{"head_dim": 128, "init_std_up": 0.0312, "lr_mult_up": 1.07, "grad_clip": 1.0, "schedule": "wsd", "final_lr_fraction": 0.0}
Each number is 50 + 12 x the weight over the matrix's rms, rounded and kept within 0 to 99. Layers, rows and columns count from 0.

# down: layer 3 MLP down (transposed), 2048x256, rms 0.033, rows 1433-1452, columns 224-255
# up: layer 3 MLP up, 2048x256, rms 0.0424, rows 1434-1453, columns 224-255
down1433:52 51 34 53 38 49 69 35 53 64 52 51 51 23 56 43 65 41 37 49 61 39 64 71 46 65 52 36 44 54 80 57
up1434:63 59 50 37 60 18 35 30 47 60 71 38 45 47 83 49 44 23 76 27 64 61 56 41 51 52 35 39 13 62 66 38
down1434:41 33 43 54 54 47 55 42 47 69 53 50 49 58 47 74 45 54 38 56 62 41 45 49 48 57 48 46 64 42 56 31
up1435:46 56 62 52 67 39 53 43 56 42 59 51 62 38 55 48 54 50 34 44 66 64 58 36 45 61 60 58 34 31 59 59
down1435:53 51 43 56 48 40 28 59 47 53 35 55 36 48 47 63 38 74 48 40 58 58 34 57 68 14 42 43 41 40 81 70
up1436:48 49 45 55 63 51 39 45 38 66 68 41 38 47 39 37 40 41 42 61 70 57 56 49 64 59 43 58 56 31 65 51
down1436:37 68 57 53 26 33 61 51 56 53 52 63 42 60 50 54 57 61 70 51 43 54 43 48 41 44 45 46 51 36 50 54
up1437:47 44 32 39 58 57 34 70 48 48 24 41 49 65 49 24 50 42 77 47 64 46 49 63 46 55 41 67 36 69 34 54
down1437:55 57 44 43 52 55 46 23 35 48 44 23 43 47 75 68 56 55 76 48 58 60 37 39 59 57 47 37 58 55 35 39
up1438:40 61 24 60 68 58 40 50 52 49 53 25 49 67 52 47 48 61 41 26 47 62 19 29 40 37 39 19 35 46 72 68
down1438:54 50 55 39 46 48 54 30 53 39 50 43 53 58 58 40 70 27 18 67 57 59 47 43 46 46 62 62 40 46 43 45
up1439:64 62 76 47 75 20 51 44 31 52 57 76 55 34 36 51 60 34 45 71 87 63 34 47 30 41 41 50 49 37 58 39
down1439:42 30 56 57 50 38 57 47 54 53 50 32 35 45 51 96 47 46 58 42 38 48 73 38 34 53 61 47 55 59 51 47
up1440:37 55 53 72 59 52 60 65 31 60 56 18 54 44 45 64 60 32 46 36 59 48 55 57 24 61 54 22 46 40 26 47
down1440:63 33 49 40 88 40 35 60 65 47 30 38 58 84 71 38 51 52 60 55 52 52 52 50 68 46 67 57 46 32 49 45
up1441:55 53 57 40 59 31 52 54 45 52 50 70 59 52 53 58 71 49 50 69 43 49 29 37 36 51 63 51 70 49 73 39
down1441:66 44 47 41 39 61 46 59 66 33 64 31 42 47 56 58 20 34 54 58 53 52 45 35 62 66 30 59 48 49 45 49
up1442:62 67 76 52 78 33 50 49 26 48 38 59 30 29 68 55 72 67 50 41 59 38 50 43 38 61 39 57 34 55 58 55
down1442:46 55 47 48 43 42 59 49 45 55 26 47 34 58 53 60 33 53 47 48 27 52 52 48 55 45 50 42 54 44 39 40
up1443:74 51 36 40 41 28 40 53 46 27 51 62 54 43 29 62 51 45 73 33 63 47 40 45 42 47 61 62 44 51 46 45
down1443:38 42 63 53 46 51 63 61 47 49 44 43 53 51 54 58 60 45 40 61 42 28 58 50 53 49 62 58 67 58 51 33
up1444:48 45 46 40 31 47 41 32 54 55 65 43 34 53 44 19 52 44 54 85 48 50 37 38 52 51 37 61 56 46 62 60
down1444:55 48 41 48 47 62 74 37 49 59 56 53 70 53 69 77 53 64 50 47 60 68 50 62 46 50 59 46 49 60 36 53
up1445:73 42 45 48 56 46 50 63 56 60 45 26 36 57 37 52 57 43 46 17 59 39 58 35 45 44 42 54 31 42 46 45
down1445:53 41 50 30 58 48 46 34 41 58 42 70 41 59 66 46 53 33 37 53 57 56 37 33 50 43 53 42 52 60 44 46
up1446:49 62 63 62 59 46 55 38 65 64 45 59 63 71 70 58 68 45 43 19 69 62 60 32 36 51 62 31 44 49 60 55
down1446:35 32 57 53 42 52 60 54 61 77 51 61 47 17 47 52 61 34 73 58 50 55 55 57 44 65 57 13 47 52 55 46
up1447:60 55 53 67 50 38 26 47 37 19 59 42 30 37 53 17 58 58 46 69 47 60 31 59 61 44 39 36 33 44 78 35
down1447:35 38 57 66 47 47 74 61 54 53 58 53 62 45 57 54 56 48 51 31 56 43 53 44 39 41 54 68 50 40 41 54
up1448:45 96 34 60 70 42 28 36 28 45 63 31 33 56 53 55 77 42 54 43 60 52 31 37 63 35 23 50 39 54 68 64
down1448:63 57 49 48 29 40 46 47 51 49 51 46 66 34 75 50 64 54 57 52 47 50 42 31 74 49 39 53 36 48 56 50
up1449:47 59 39 45 51 25 53 39 46 53 48 56 46 41 46 52 65 58 50 52 57 50 46 70 44 74 39 34 38 15 87 37
down1449:52 58 31 46 50 44 52 66 63 48 48 37 59 37 91 45 70 60 55 57 79 78 47 64 47 37 75 63 51 60 21 58
up1450:43 66 50 47 65 55 64 46 31 47 50 50 45 34 61 60 63 53 49 58 54 60 81 38 51 60 39 37 61 37 60 29
down1450:53 52 62 49 52 56 46 43 43 59 71 40 75 66 57 62 73 42 66 42 56 48 52 60 43 48 53 47 34 49 64 47
up1451:49 58 38 53 58 41 46 47 55 57 61 42 55 46 44 50 59 38 75 29 73 41 31 51 45 26 54 54 46 43 42 60
down1451:43 58 31 54 48 52 52 47 55 42 53 61 51 45 56 62 60 48 39 66 46 72 56 32 47 62 47 57 56 56 36 62
up1452:47 66 53 55 60 40 50 47 39 39 72 54 51 66 70 51 62 66 61 47 39 52 50 45 55 59 51 41 60 61 26 64
down1452:51 38 27 56 33 55 32 36 39 56 47 57 38 48 27 51 28 57 45 51 50 44 48 52 63 49 60 61 36 16 67 76
up1453:39 54 51 46 35 63 54 75 52 51 76 40 29 41 60 46 58 40 52 25 55 57 54 58 38 46 66 46 41 51 52 50